Each number is 128 + 32 x the weight over its row's rms, rounded and kept within 0 to 255. Layers, rows and columns count from 0. Numbers have three digits each. The size before them is the row's rms in percent of the matrix's.

# layer 2 MLP down (transposed), 256x64, rms 0.106, rows 67-173, columns 0-63
101:093092172155082103133147118127125137121139107148108143117113146091130156093193155128173116096127103092059158038177167200134136134119115118157096150172089145174136120121117133157169090153077082
101:198160147139123112170101148098110103102121124140119069120111139149075089155160144106124191156110126130103093145126119075142120180169185090148116211140125110058125162096133088083136071135151130
108:132133113133174123137141092139109128145115159173163152085074053178151126070084159197160143139113140106082188134131160174095163062166092091134128076125125144123154119102123156099137150079118119
105:140085183133213088096134068146141162136156052108144103114148102126098166087143154132093142190136116081119124151098157189136140162145138138105117137121108114085102177155078082138088129141148169
098:185100133149125077091077173182122100150099102147126124181107124119149189098106141157105167147169114091111112161086099184166183175140146130061133129147123124116130168099146087091102140123145062
101:153150101123083133172166080084132170158154149059109115108072154175138114116100111124146087182145148125132066106119162116138122149150142159195170089089144085120179087097142166157150134091102089
102:150137087117129173171095131110084139106083144106117082158111156094176111162141093142185152103114147078198110125171080075150191135137107169145106155187121113140124114116160113156116165105055106
129:130177112139093120115167112120124158162080064148130102150135094138098139104144153116110095129151231131112112114090210128113154174078145114144169091196141115145067092124151175115133123101120157
094:127149113117149092175134164114145117144101111148126055186102182116154111219201107064117145137138087137101090177132161175115113096128137139133120133141171109115105127118100032120118145135122134
087:146149125107108132159135087191102097138134154117156110082122108049120079117195071135160137051203171164102137161108074177126136090106122142105182125121137141154134118157142086113133155130105140
175:119135137115149140189105098102158192131146150120158158113089151154119131082129112109129120175095161119121135113080154095089165204149121074166141107051171103110118082083173127091162166146082102
102:120102160159102133149101181125076185094143144080118113123110114125115197097159173102151146175105127119206178106119108132130103102126049170137112153126191133126087059097149149120137105104144141
107:139122148138146144138112104127149181124102143129132108110119126120133105219052118101160096111150124098142048206130125141190126138082135131168154173119150138049124140151097117145109132055118095
109:156182156139131098141176087110161117153087131071118105107145076069102127177152085209145125116187107134129157113133123160121083165129130112084097108148166107142182181104133121139152067105085131
101:093135117102183125142167141081128201066109118135150105159175178106178135145175130126090198079126152105146166140118136103130096127089144166102145111135067179099103175118098102164119102096125091
109:149148040120148074149173162133119127079156150094104150074072120083170135117098105118107159102160178074143121185097119144143145135150161170115121138120075137125154170182088123149172089108112140
082:096090162141147172081181073166116090083168103111149118134146138095130158086135154113185170148090125068123147119089127134159107076109147086074100115147152131122161105174132116156156199130146186
096:143124102158100160128097133150063103181195149101079102152101116150163106131137135117120096180160113124162181093114066161078135164090116097165112161143177164119140132103097168087175127108068146
117:132186138080109125122153164120108176142044097138117131198136117148143103110124155091118085111155199109114120107039160084110138178136140081130162104162113112142109066145167139134148162105120116
104:171143134155110181136176135080140077132140134108172121214169162115141163106152161042147153105110090107103169065097087093111169116101077132084134134111116146155126089158111156132108139146111147
088:147093106126183161092156082138072165116160205143126118125179131128192140085147081166085121073065141116081096105137144095151166124157127118193139109081149107148109120124155126176123129121107153
098:163095074135100128166149121138168110189174114162132157157159095151142117158138185125095086111178100126130103149168114157037135097139079131125133166102098116104115111125178127099158044134089115
089:140098100179123179132169112122124072166133166149092150097136118106093121178132098178107083145135089136145115082135161070115161167128136200133171105124163136076120106085144121053147155133176085
107:150109143141090132196147120153136144118157149139114161056131117120126155132185142120105187109149061096120117104123152107093173173088123178139107147148109165126058047127130085075136089172127109
081:196166140115097136125125126148106131119126176091149123150115131133107165096127126105139116137208119204133132154096151086104119070132080038186106116138149122127121121106078091178119191162097113
102:155089176117132108138087159090154223131138074187167116079105086078104130139148147135083136161147151118131143160088198085129137075150095127141144114119138155127190084096110101115120129118168117
096:065129177118151190120154146150133146169102115067137122159106113164115065084109106119143132083071117090134135153150115183134144127095147132154151080177160177152079176165124120066125144082146104
089:147139098136127103128131131068192124156147153159173108134052141139131213155158101117093148115075148117118105132084129082113187073158117151178112106115079071170129146169125103088125128145166128
113:170127159162181088128178106120105102173115148139070143128135156184125091117164069136030096150142104156147088126142142103146160039127132147136185148094123149137106121158128143129066135128135124
077:121167121144186117105200123091081156109128095168129155080150088132100150115145085128132113073105131087141151112073160053078157129118175141114110151152090190152136140152110170140124091137192145
102:124165191116148124093089177099126155126148123089122087105107146107152122165153169160172143083053110146139097165040146109139106133086164079145149174126152163098165108125085186106099139127150135
100:128095162160165122099112110150141105142135126124090166098107171177135115141162106160080134144113076147139124169169144159151039137198140169155131108072144125099107157034156099132114103079134137
124:133128149162153185105125093100124183111150131099169096065085101144130119092086137201160108097128088176118108076172103159172159171103084106184104118136158079158094175152136102148143142137148125
090:123105074140143121168172179174182128141150174157129098132138152133171098169134131145145115076148078136093076097121108133108155137115051119125099081162143162134084067088127113165077147165084155
107:142131108150162087147087187178145110135112068139146135117212114098136191084130152106138125083124102130230073159116161119123106115127106142102163111083061135107136095126120121132142155165103136
088:121123066182146055114167121106076057126156127172187136132108151126112117128141179146080108145069199132118153124161121130138137122127139179110145146088102089111123119093090165108157128187129175
083:157149153105083103066084113121113098153198136110100139096146088172076173112148112172139136142122103134192150168168146163102056155118090151171159122150119120127097108127213138120096109113110101
096:138166093115107097155184104148126059088100137118102118168130105106170182169118167135159063083116098130157116144136168128103113134118172125190172103060129080107126101119073123154102137180151162
094:134131119176117138164092122129176120111124159129164092121125201176127092116119118186160102151106066147093118149142155138108141167097125062171142104146185068146087113048137091090102141101127164
097:061085126115158163107139160070105138188160148102141116097074151178109123187094127152125100139094138111145104148094104161135133115116139118140102161169122178132135167126167179099102099030082129
095:094100135139094108221111109132147102108112071108136097123132156114195151120130118111134124159119147116178128182126083147145149130087155182065139100156206059131135100138116125128149063172134128
103:120125140150125117118129043130179071154130161136114104034093171112137109146134149133104108104113097145105116131144136183195169108140152125054131143076180137091161068152122171149150127129134103
082:123054101166109140089160184188061063112124110138130106106108147125106142178114128113128087088124093123131103132134192117171163185139180136101102153147093180150104085147164125148162141126086142
099:106153158109134127116112152143131139202150147099145144074085144103140080085091128126174183118119132097162046120109145130170168075101158094188116102157137189084130080115119102130155184101137120
096:093112194058123133090126070183126085129109087134123124065171127050148106150166135198157111100075111152166143146145128130184118134090170114109160109093150173157166135122124113135144118132121141
087:143167109193176152077106159095144118116135147122199152079145148113125114132189152135115152157154109128146164111092091066136128195084081080105121104134121128099123128074086089136184160171111132
065:117171140127140127084147133108099136131042123154122084100121090157113133093141154163110084157108201123118117153070158123181182206099123087102140132153100151113093097186131128136178169093115147
068:056191094200101067116181135157148158120127053157129123149110116148103128140092133084126133113143143110098140178113159085117185103086130127191086165130144150091117068131143149146133160124128140
087:102090126205131129111115065070157175194107128186110161118050101177153147122131160131093111121140138097092116133148138153150076133132126176131106158140119105120124174063158126127165171112141088
096:167121117147160060138155114152116043137128147120178151187136131133104096150116071175137127112118105122133156057154150125162168107151150172136110150125081107177050146109160117134164069152103119
105:139144148150164089124158083144103113211168129137129109133139152157157143094105090111129189118056156115146153123152077098147139095144127142072138151138093086086053098093167184122119081164137154
090:150098077128119122147136130105072171108069130195183106146156152072128094106132167140144121085196042150166136137094126122130162157080119122160112116099180154153115141130084104118144186148145112
104:109115163150103115150127138063129164189145093158151160152117163187142130126122097065116144089116090075114133129176139195113129178172122094123136133061144126136087102115196109110170093127074113
090:072160118114178135131131170145118099139090121140102162119113122168194143118129168117079119165058139152102155207119114164091139171178107093143108121101152136117121153151044167118125076109084116
097:095134141116097094150060173145205165122088143143114111116106115154154122160163171133131045151098151135096099173140111141168134173173155159121112192154126076110112121100143081099107115138064105
102:072087141151121140144188137142173103135179078136135108078149132131106152084139177114110140103123140154162115138084178207104122123136172110107133184113091150136079130146073107158109101159047149
106:173107127129163083169042172119145159154091170083187085170129106116110167114163142099102154127060120166111127176122144105131128128153118156172165135141166129061120104062108109103126140136097137
091:182057123134110110171135124186151143120074090105107131154179099105082133093147139118144150162149090098165127125118138159061163192108166160147117144167130115118127153162119090027142125126150136
100:145083111079083147160167133109152097157142132194169114145130140174102200135110101155119136115182182096055141175106096114176144117064067117127094103141140102110167112104156111110097159128113128
122:160138150125095082113145163139090147094108170121147106136085150118215081145159144093118136139074024104106172194142113091128144093147118150147156083110164108107142113114175104150165143104130150
094:129087178163170156134165119025101123137184112128125103121150121083120156135104146118214117107150095082140140167073170158091124120095118112118076125122101186138154140120118139175115100107083143
096:177126159143119151107083125118158157068073130053099125090160143077120161156149130146157165121124128119141133153142164095176075072188167146104128154148159108117079050112161099089127157130137119
106:131145181062156187144184145156073122081130108172109197139134075146109122098086130059158174092093159133179133113131174079099152115122115116126138109070129153104149119123095136109118159114150158
104:107181137175163099129114130137096117142161182125105108085137151149168108135151100153143030135083171101175104074114135115159165098106092093179079151199123145162135182130139125097108093124127122
087:079143129078160193084113141116133086061165153143138080105151138132126179108185077151106157103124084133096128140122160097118096158120130119141182070156126149156130105101203123171170121089099149
090:144136194122142113166120112159146130091123103107124122144078102120173119105152169134129128163070125152033114163148128124124139155219089055072136155104109164140136137152105129124149106116203135
103:143112170182140173120165090140129111068125118147090093159142172152107110173087155143126123127113099129138107155162155088177123147067141118045128060091088161144113094144169131124139150111117208
087:122182124125116081119114123166091137134167152119119121107075107171116132128124133139112143124124153136083155081175156139161040122121123162146161126133071118098123107159126188106121043087185205
098:133163150123155172100091119185091072122104145177106094136131170099166176139155156149145188149097109107151138149141126072124112081084117082108185132094123162124072087084182103165125095102161123
116:171137103180097137136078204188124159146101162074135130100136109128135137096121103162114136029127162103095129117085070132099176128144103110159180122142182103109104087127125124122153154121180140
090:131103110161134118161140117124134110071148108145074151069188122134186159146152203132102142161112157088127124060087175081139177122134099168130088112126117148127086128165122171060127096164135099
107:190133125125142111123138109149117128185140156156139088117098139125110039150169095121105097084128113101077144153164105119168085173098159182139123121110118153182157184097143154128183129052085130
100:127127146156099130114141121140180114101189092146166136128160123094156150093093151133182069078168120137134102027083131145101125155135117065196145151115120121108108112106135149192148097180108139
080:119089156114058132188171105101098115071095102098122091182110149098116140157174161123150136102119148104124102104123066180111175149106130164120118111146180186127136157122086144141187080154147079
106:080156112163159196083092126149139141150169140147061142136194099107098093051139112111117134127157121150132177149105185123142081180145134123168118112126127092131153107105086157078122147052127135
111:069123116170120081136101098161157162125144145120145147062125124113164133073141191105091139183142088066172180091103108157121091128155149104124132207160156131135090118118080130141161131074134151
101:158071166144111177174167098139167133103126126118116105138113121134096054143052161170088127095178141103126129070137155155063122138112139107109141120127179134079138127137181133163164190120077130
090:127110106160120138097158138128127134144101130131127117091144147133111106128124101121177111121084196098112123108145096188122087197100142059121063084153175095136113129214195125110100162163183118
093:103098128148128112131132179146163089110182138143167119165200168137141108106119142150096147182106141125167102111099129141117088128093140175082189057125160092123120068071154160067103125084109145
098:168094106174054064140101160151142118185129111144163063149052142169180118120140153131068147111141117116111123149173119103144134163109143127129111115116163113134153055118058141127175136143147101
095:108091132117137133133142158148029079122126126182127089104114167149169119089154117169123006109135129113113156117101154120074128131141088134170157141150172170155150126134177106125106154090129137
094:089106105134140093160141072102142118163120162190182130209134089130113070124107185104115149112149034130132146142165150135116149120140096207107115102155123137069110101117127155111157126114098152
072:155130057096180092164132151195136196122100124182082149178164158182149134125175119093071154116115113106130153117101093061133133106116122132116087143179120136106139147108088069158151136108126130
112:106168201131157185123077121148099133153111104145138138144119194041132112132129113141152152145136050093148127130123110081155154141109159071152157135160098169145135149120098093148125051078119141
109:108151177155152084128132153124097084161167117126133157145143152161077118049189090095120145141137125117112156119091159123157112107102096122065139131153144152187165147089020131120151081125126137
092:146159109125131097125157151159084114128094209090130162087082121095173120136095171164114105209107123072162150123161169076097114144133130168144109182159106139073124109102128142144164075115097096
115:167139160147103108144156101122171122104049149068150124150099108095131131104135136113111148186106074149125085121153081119174116113119147117136148113132095180094157072143115173097163136238148117
089:126163129184107147162138117068133081133138125154185090136137155164127218133118153114168164111167102100123097129164170120130099111106064143076160111114105081118106125108096205092141099138126075
105:140100095107161131076170116155113055095137094113090135129123143128169146140098140115121081194080149094164144169116149073195129164136116169053123122103111134143163147199101167142143106151094123
104:159154123032139132156130098155101148108165107108067174118137133155113124137143106105109195099121105103156190114123071153126131121146171066122074073110155133187121098164155124139144191120143127
088:111185116101152152118160108121100146102125086152183092102139147146187096112204096128126143153180145097202119083182171085073130119119122164121097105093152116077109162121100114150136167085099132
106:087132092089151130097096136108152097133158177151190115123140129146061103153169143143165171101119103136175093108068176137096178090126058129168165154085142123122172123148067148147141141145074129
108:130164168159124124197133166181086103095143153131104110096111118140143144061120127160053130219126119120121144157087126134133146110091131131071168127130107178120105106128098148092143041144151151
106:136158194066191138095151010141107122107160112140180145113143064124154092093117161108122179108128129106119132141146179141063093151153096119150160119100141146102141144157138129140095142104131144
100:109173123169131127163143141152124083120105101108112124217123157045138082117157179110154120106149162098154144095170138118169161120075121106144149180172048086146095126098121123101098109153126095
092:116101092131198146138123181170066184130131158107153127155138167125146119098140135082089104123120157115127138167163191146120127125114162204086141076103126134120101120111137094059135041131130100
095:129105040184166068119132144147137160140094154117133169133136137141139152157124126033103110072117101161163162104139130086110183155128154144102109127133094125079160141157095143130201100176112117
085:100147147152140143067120203094097051129097156107121109137159114108119107175166118094124062156093085159186103125069097133105162129148159202145119161096150146127156125165171125131115106124110168
103:157176180113100114116107107156177076095149117179116118104124179056136090170126112126132118117148131142128128106177154074163166135097093099135105090156139118124107090187066100158102177199132136
103:107145133146125194129121155136140091117122084109128062101185142155113106182151133155151081096134119095175084122124140118093100103136180078077100092169137106205119104128204145107130131177099151
111:108112144131087177172158135088122120180152121118177066186107205056133174077111166078118099158093188118121092147124127131125120103109173143147129132138130070070161129131143129092130109131147140
081:083133148191143146124168150100099110089146150113072186155182144118116121100084177143089092081102135109128109153099119140135150178121158073181128111132092121207119118101143065119115123111127193
099:090160167151188068161139136130138069097122142095092170123123118113173095079101112166085172112136151085139134123098197143198077109155078127153136122167188141149089105124111136126108101146141093
083:120162102139122147126190057177151144152129156119154072122131121141174159117122116078099111112098162136109133084035211098126134113175099130152129148087106129056115125151153157138148113158169112
102:149178146123148138092116091130148143120154129115100099119187125181102145081174127117122077150109098124170051127123074156105142147119161134145162120103169139110067091130181106145193181078090172
100:152172103142103116155069154060135130120087119049112104144163140101113206120184091149159190126180076204122154136108099162163138116106120130159122128136136136159123070115133100103140104111138122
084:160145136124125105161150061188134148122107123129159174050104166143172150156140146147138137176126160125104125142085141105128134035106076080135151134069119172132107085151138088090088146140158165
# layer 2 MLP up, 256x64, rms 0.246, rows 68-174, columns 0-63
097:179143159141135119136098131137138148110142126095113061113136139116112146174113176067122199081104145096089121150198108084146121181153153084160107190141205135108131152134110115138165158100175096
108:134098117086090174153136092189170138133109149117109111196142148154097115140082150116130073102128150169143145131126137177086160171154084157222171192140108107113142145098154090148119127096125174
097:144147070069126138148093185138082128077127114100111123210092130108136117163110138099171057056110101092127167125130059139096153133116106110146157156149129128122131102183122126116104113078181136
092:079139112069110158125134123119061206149202158140126142097089143167145091116100139075167140126148195141138124098173159134153167105138091159148089101088147123154079135169066139122139124150113149
118:129103104102124201172079172089126128168123174084197163166131056138082090126145061090086109101118113100128109125116127095072146128129099113139152084117182132145134147139108154113143169176123115
089:170102134098073106126109112135135144144157137171093126116146128159115148091114174122132137162134143075140180155190067179145143092156144085088125067082214188127119104123133125137166143169077135
057:090102177180166140172136148161145119087217181099169147145124145145120152143116085149174145137147108126142139144165072120115125125132150168145097149042145142116187125111131083130099141157141056
104:134076107098096136140125107100155099132121115136115145146109111179165108112066103213149097143118126088076142098211135112126069223122131128135142154084199163116110122152107135141150123108149140
101:074144116155115157113122107111151170149137075153148156100149153101103154116111089019157153172124087129169119152166146170107105135150099146155093077089147133064160142141104161114131088120199106
142:129143123092095171137124126116155171091151133136112167143142157122070121078147054164128128156094112123104150107139166112126143202161122106134142084137164135181111141083220137147109202101103085
103:103135129074131103152120127158122153126170114132083126152133185093196118161133133117176112100094179093088129124140102111075111066115153063123088100146166136141165113210145171152097146101134189
111:164136114149127098103113156082187149115103118113123149150097139172082162199134131069119069126113068090154175144212099162144172121161126124137121122101168091100102163168134105130171154098093111
116:107141132176152155178149150121047167172141120071130089102172093126108199109141161172125112154147147142122130072131187154164143153128105122145099155104155124136181192136160169135151089155081149
098:149067131121120149123086121152127114111084088134141124162087054149054164106065147134172041099103136141120111137122142192112080111106162137155098115097138076146144118127131110122128161151162189
084:102097193107089142063107154147122107185076123145182121172113142122121173137117160126143120165114100125118071072127176138103095167192167134115117097124145117102126140070147136211119173124120105
091:105107135119120123179187109164181123119082115150161100124050153151147099120123070143103127163028145119131131106130139157168152110165136169128183183193132087096122121121121173145111112122168130
086:087109112149114117180147119145043125128075129169134116110143124133080146179176079132093175119177106144104121087200107094126085139099090124084138083091124121118085139146108175134120137191100097
064:038156121204143102146140117167143143081204116105121128112110122116104146119128098173149114135108094105116120140134113085119150100110147123138055126044165157092159103116133076087097117132124071
088:127122131132144080112095131184086158111114102123098139082095152100128191145111146178146163107087054173090143109142171159097133077123138079144075178123162124164163093129137101136206098146144107
082:148131145182178138155115097196089133144117110102118126153121105111091167088141118087108145097181133158097162079087115129119173120094100166173127211103104105108155164136133119152049112158086171
092:137140151049137117152157164121090115132124105132111135095180193106106127144108082146177157151105127087086145110133130074162082124179170145116109117122209152128110138180153106114073198144110162
089:131197162109148061103084200091111141189101168111124141078151146152122143098105169132150123095111135116094124153111088137138130106122157088103131171140158141137153124184148184116125190048142112
083:141119151082116157148115092120144187132133101078130108110193148147063154119088116062094148153142092130122115092132124118035059136181072124137123157101151191119100128103143131131111173115153132
110:076121111145166093100121132165107121149144133147169135071120153118104146100121173147191184160117179139116100160062142141138143083115164143084081140176158149158135149136180131063139077103159189
114:120121141110156166098117103121121087159158117116121199193107133163125134135115088153090174131122089086100110189131121109146171133125192122185115129131134127209141169074106153125102132146061067
126:103118119112085166167096149096114122085101179136143112173142206078081037156107128105124126101152114127048076164117092130095113139160167133092151165148148136145148147094153162112132156094152115
099:118168144116075123151130162157157132067119098114082179114148160111122097121083149173128110104132167186088146149195122165143131183148158175136144134118099149092157125045142194112120073121130109
094:116162078190124138127087164105155155065127153056148135155093070073144169127090169138163168113081105125075113141122132112154099187122114135079097113143102135091172142139186109151154130159109142
091:142186103108083170076111128155161147203158123117108137180099142139095155158141100132143115176137157125127082135131177166160048125175142112126119097147132165120167111060107130178105115123065105
109:150114060098108156179142147152143104084111125165089163107152105178117126124147077138117122206150173187138167081190181125128169149124129181128114110073124099147066128138161113107144150102129144
085:140159081125145106152131151090116120149088118119162142165166125097134111136060177096187107093171190081146135126097100142150166136103142126091103174163125149165158125235148163143120162164153142
094:157166136100135103108148200206116137120090139162121183204147114091119130150149115082142185099110157085139177175072148135095110123163121168127175170133105167093170124129099164108131117102120134
102:117156099195171135125134164146132147152121131119190144146162067146125132056101147123106106113138134109145047139161137156130143097144137119120164179179158139134160173123120107110129104116244154
099:114084121115119125206140099128117162179114112167191125074104120152109096087152075149160157132188075142116140133141061137110128126133124127175095121153163113113159113108087185128078184138141185
111:137075125096126156120165152162135131127126121099074130176143165095107144164150092090123141115137113148141165190126111115088100094157119162221096117098227111166154148184112108121113128078097134
109:137110072169100199148164110092139106125128151141167117140137068158100148188145096114136107087112148096166128040160097159112122113163111074114146140119185100140164106148143158143111153135155208
101:066130108098182146096067140072130181153129137133157131108155110156091123132087114103140133172125178139127134060120129143145126120151107108109064125190100163153132204135182132090105165129129064
087:089132105102144089045109150175112161077176145143101120104149142086119143120095103071109108088125148089169112052153177102153151115158127146101113117159094198158137105166184118129151084115133129
100:204150130111084142175122125176162095088126077157132164199138102090139099120106110122135117095147161154087122133206145138150132130125105136117177123090149105177123063143108111193163115165110080
100:125088102163084073219161139136157133100085102121096115121144111116128079171127109124112138147168170169141098123102097144063136142121148207128145134155187143128173149130094139162100181111179151
114:130113066176227118167130104143187119160131117144158113113102114100069068152108143096112147120110093085160099114111146181114189116117127113074138104123166143100085165173153120147123121130165173
086:104125100085137130146125082157090118148120096114162086151114106130109128098100124099194229102186166075195156147118121084117140121101177144133120145164135206134165104127095157169123131138140158
095:117129147181089182173075131097095139159142134118145116159124126157114158152104121138096149177087139194065190122098124119075084143146116188117148176089113106058098131111149126106125165161155167
091:112116106179122120116109155097151106165158092168162118142137103195147143132121083057185130147104109176191139131075121144078135107172069178174112128152178127088142111139125180109159116143174118
078:094142157124116139124138123115107203110149091110185073108105129095114110169144143107154161124130149165171139098167160141117104120029175127048146106110158097108091145087105125094116170118099184
059:069178092116146079138116149174124141067190109095132126152103086093113110121100108138136117104132125060119134128161062095086113075105166143126105153092145138087133080122107110106080064106110074
058:118148088065115074101103136127122106165034102138126076080124102084087109127075112117090171150111116155118145116113125106124099121105106131129143170190126149140097150089134183179084138087097178
103:145108126130162096143115168121199096129139087086179140161141044103063119045113152138118146173108169127116122097160164169194133142121138144088132150136141131192140107154129134157121148158076127
094:132142172122106113149149097129098129137211175109123152136139169096128106137095142123152140175102162136173144096154179164133093095131115135200111102118186085124141114140164197111136064085105198
106:100116093115088137154129149116183134072134164091112173160168118118087160176111118127196174110115074128152088147108176164094113110115092076150124111106156092127201151160163143082128148122126193
100:037099145099133118182127092127141096148145122177086133095100173116123140106088185098122150142055075136121101130093139162095109113174124063139139109100145142090101166150175166161100134114173144
113:134210102085111198133152128134136108086148168150110112138136103118092110102093152206142135124154112153141091123099105094066141175141113176107130181163135164128148142056129163140116203139113133
098:138092137095126097155073164138165163143152130166096148150162127086036111143155099107120127106116129139075091102192098074155115095119135162138167067133140079101138088146059148109092127159142105
096:138111105117133077110121124102144152115126134051148132085092054176119066085116117088138163143183121145099099161204126094162140116156111130162089113107154143130128158204104094140126168080100122
093:099105147095105126077131170106132153097107144108163087122089159117075092134126146034147171126136079205132158139131163111091101135152107107094125151131141129138157103191169124196097188132148107
099:123130117124146129127128130127091133135225120098099083166118123163190190138132140117160111084148136093132150156163140101117110092125115136122073137230152117205095113168122149136149102131134062
101:119105122088136155152160162069111097096199137114164084089082130100115155109072111123132056107135109128136142201124099116130169130181097106152154086146169178150128166128145170120095131081077111
097:131212113090139123187127173163145156103122132116117162141107125178143111117125195066111135176093157074132133160162142172107134083141106077068126136137087150137158181101084173149109119113104100
086:129103116142190165130134076098152146181109067118150098132205099116081138075094134167101137146206168134144100063135176144130140160103152144144091157112107129154124157085113151130084104150166106
093:098082116092156074172107148117159175157054070152132075120138136104104126191135131102122115150079112185113136070152101107139126198134100131107161142098115162124139097187169166129145148143165142
111:051104128061078135175131155134071135102152125163102135145111130130099103129164098100179130097112099080168077111130140194093129131067110116139082096143190114135121136141168121138149121174111188
107:045134102090097136143117120084129111088130154129190156128120157137184149118126145098142113180093114171051176136129085138187162104153124101089157144112120092112150157200144152086095167111125150
102:126116149093113141180135089114192213135161122112110078103100153117081130123082094106092103083133166141078150149113148130117087096172114121092174104064116120155158168139102132160143198167110140
083:137103098196116142111151122169154150120077076120122124109091106120098115104086140088137130155184152149159169154153059102102211113078135212122110161107082104117150163146126125142179128146112107
107:114076060149197113112144213097097109148122138153164107166109131094052088148106114153126154121152107092174139112086115110140160090114168163165127096176161091125133168160158146101117128114091102
103:077092158153137140117088125150144172150165121122180105133106074134130129150130116086129112168170086131189104114128107084117155088081119155199155082157132135185142206118082090134122165118071138
091:163105132191142188120097152128162077135103100114150165150174162119112171114106129133096114155167113118151133216098122126123162153121165127159096180115137117144174203136145129155133184157083063
114:123144096137051107183114101142198126117194093177106141147114176166152106082103082057124114115130155101150135107118130119109155129164150140133096110150134051150106117116138137167168111183171160
122:163165109121183128061100113108148146146177138141103096127111184127149124150079094189150092083152104119096091179128085093106149094137154121122131129146192135095181131126201161190114163134118105
091:128099106082096104087070166100153123102131157127167106140092069103127070100149084151098085109102089103112138120107099109115071086094148092129190139079136103119202149123100120190113162135112096
100:093148109129134151106150167101144074142144062129132139135134079113123164117106066094171115179117165098164157114144145162109119066195103130185083090111156113095085113159139141152158103199162153
104:100145151099136132153153172098114136136120161139179183097129070168039123100158080137112196108113104096145170144137171084169123083147130139052128137156117115075163174106125154123101136118095134
094:126165097181194082115145152119111157103096104139137153109164125158106180099122115166089106120106091186140069130129103132163140114159173074128127207127125147113141198125183120103118157175088160
114:048180149132142121065119137162120154132105133128149122119163116146114108157138078146212130077132095129137186115127164125144109148167061131165101126158119149152087195192100135157120136135068123
089:148126125112180136116092157116074076102135086132151077160205151107072135114156090178172132084104134142083111150156183097132141115108106146086163137055108074126120149118152126137093158160080129
098:092190104164153090102115170116076060128144165160141123133159158174145190131168092153126173138129141121203123143121208124143114100119132154129094100158183146117146124175114158093083119135165151
094:118105163180081144130118146167129108122151127123149162117121174115174115140142113152108174121101093171073100206168197067120125172164095139145156157144140127115173136058096092087162169124114100
113:103111077096084081110104098179171125140107115061171181143070124153139128133113117080140192134113105177167190137113084124129125153133102144150083129146143076149078158107150081156147148144086103
109:095170098125183129130154119153143115124185117086090182114123153095117167068124068190140191132108059097120117109175132150171111110143107112164165132161110110141111126070145116085076092128091116
112:120141062151147177144114087129174096121158122134128149174154114119055180184189105185116110177179137164094081096108103161114126132099174155107132118165136132169104155088118074127097115107155137
101:148142070150141168142080183151091132076161108132095145071176177095100145147126101148101151147133169150111109150086077105120144132148131079124132144067161169134152174100209139153094169156151118
090:141116135138196084122092099119142158156106079099138101098165107166115123094121122154071086098129155110128151187168128065156205140082192145077095160117190143146162154140108122117145144119109160
109:140128098107180113081131086110162169169123109125134099132121066160097179153170132118120122157093159134112162097165126173128067116241111159109116062081154154130162126136109159085136122136127135
089:081081138110122090158105137105072123117136079179110083118111112105188118129074167117146065181145103141169093102126117122072134132143146160136133177121192117119086117198150184118124156119095158
110:106133076132156123181071125138145095215106152078126093148174160128140090145096101143148149108121141130137135117093109127081136136137127056111173147095138138182104155113130149139066192175150191
114:111149113100117140147108075128172121151155120127121142120110099110127098091168147111181155155145100073096130071174122198102083084132165140170072117131209106163147102174076125115177104102166145
107:117103119153149110129124165159156162156143046102088152145115182141157208126110076163110102151079101145098155093135106105117160166183094123155091103158137120148108132129180139135170051154151093
097:132121102144090136081146119118090111139152129063158145173111150140126145107155111095156139111099077095166140132123098137000050142132120155138094132123182130100159138103108130129130167113197163
084:122160113143109185128134104160116136113140108098158093092181163067150078139090111189123095139087096126120071122203145116171204131170199094137128121131123105111142183138109087113148138157142113
099:136102147138118106112063138101130117118107138102150144117116153116095160160055193168116072105060133122080111082072091150170145141114085149138152148094136161171152117081116155113084132193172103
110:105140187108152137140090112126118093157143083059086133190106120139133138120117093192156063120139123164080132099130164091103135196163180147153140132160148186128136140112077160135076167131129167
096:102104143093150101077123103104169053143122141135142069179130120088120157166152143129141153129078104149109134183147177064168080193132130132141173101072142132169143147150147108192119169131135109
103:107116056191146139143099219117178100100129099077068118183133141099119163151126106159137100112168116152116093122132128110172171127105113169164092140136147123133127188105171087118161121165172102
085:093058123111123105076125151070120205152156187139139081096122108159112162128116099109121130131096082179115116141090086131083059081158113140168122071054145122119134132146122146121155158115123155
101:080143095130107166094122041111142153148127151159162121093115178198148162128050155132101096137122130130100173078132085120135071177146129111127115113097136109140076165127128133136203161142101099
100:119079171080119155158185058163114124153136126117145065112120126058094146150093140189149161135184096121087158134123118087139116113181156132167136090187179129072149135086116142106134148142113132
093:156153060123165103147106059153147182154129121164128132101127138187125129098095144182128120117164085146034132099108109111118137149144181129104115114129122113107215131167114152129181186142109142
100:121101111120149126178098165106138167103132107108063121161110151132153203093124125136135145100128053121044102124078108153114127112146176136141117120090148131179126152092183136077118084053106130
097:133142096117078108130103130148111153076131114132172117126073096105140177139094069144109127170152096200110144076116073110153145126127071164196151136106078148083109141100109102130063173139159104
117:114098135174155112090107106111110157140180113153153073124119109179122169163167085075149131182148097118122170158115106156097087114151191159175095076154194075085134117144118157137138114115131184
089:110159161127129166142081086182152155084143106119142133102092097209136171132156143152176115148139095126080126141124158089134151151177112097181094147105108108167145201085109169193136126173109151
095:088178103146127156255170119124148118124094147108119137164126159110178111105101101124113100102120099135104136079140099115119127126120169171136133091158126106172136204120106109142132117063069139
099:123062149136114152188136105154069141121106086101128153106062114077113122135151144106105150053150143157131157153142151071131155069124112125136053137098168173152147139190132147154098158113172134
077:124144106178131101124143075171051101100139058112177108107133158101123124115140120136129213145102112131067101157146103162111152084135097162129132172139068136081177110084085125125113136165120092
115:131171114116128125128155156146084167143144222099145192100092157120122111122151152186161189103142156144139168152158100129134092084065112102113073120145196143160127162102184124151160153131126142
090:110063088146155162155105187092132144131146164094076131218163101107084157141057121139041137153127126077132111136136178092106138159119145136162125147157109137138121149118181127146090108158125117
095:087144150179133108135136064097129127071166155213085120089125145133129192116148120126123151124095131146110179147183175140143156131147059131161083091136159140093171127111107102092112073131103170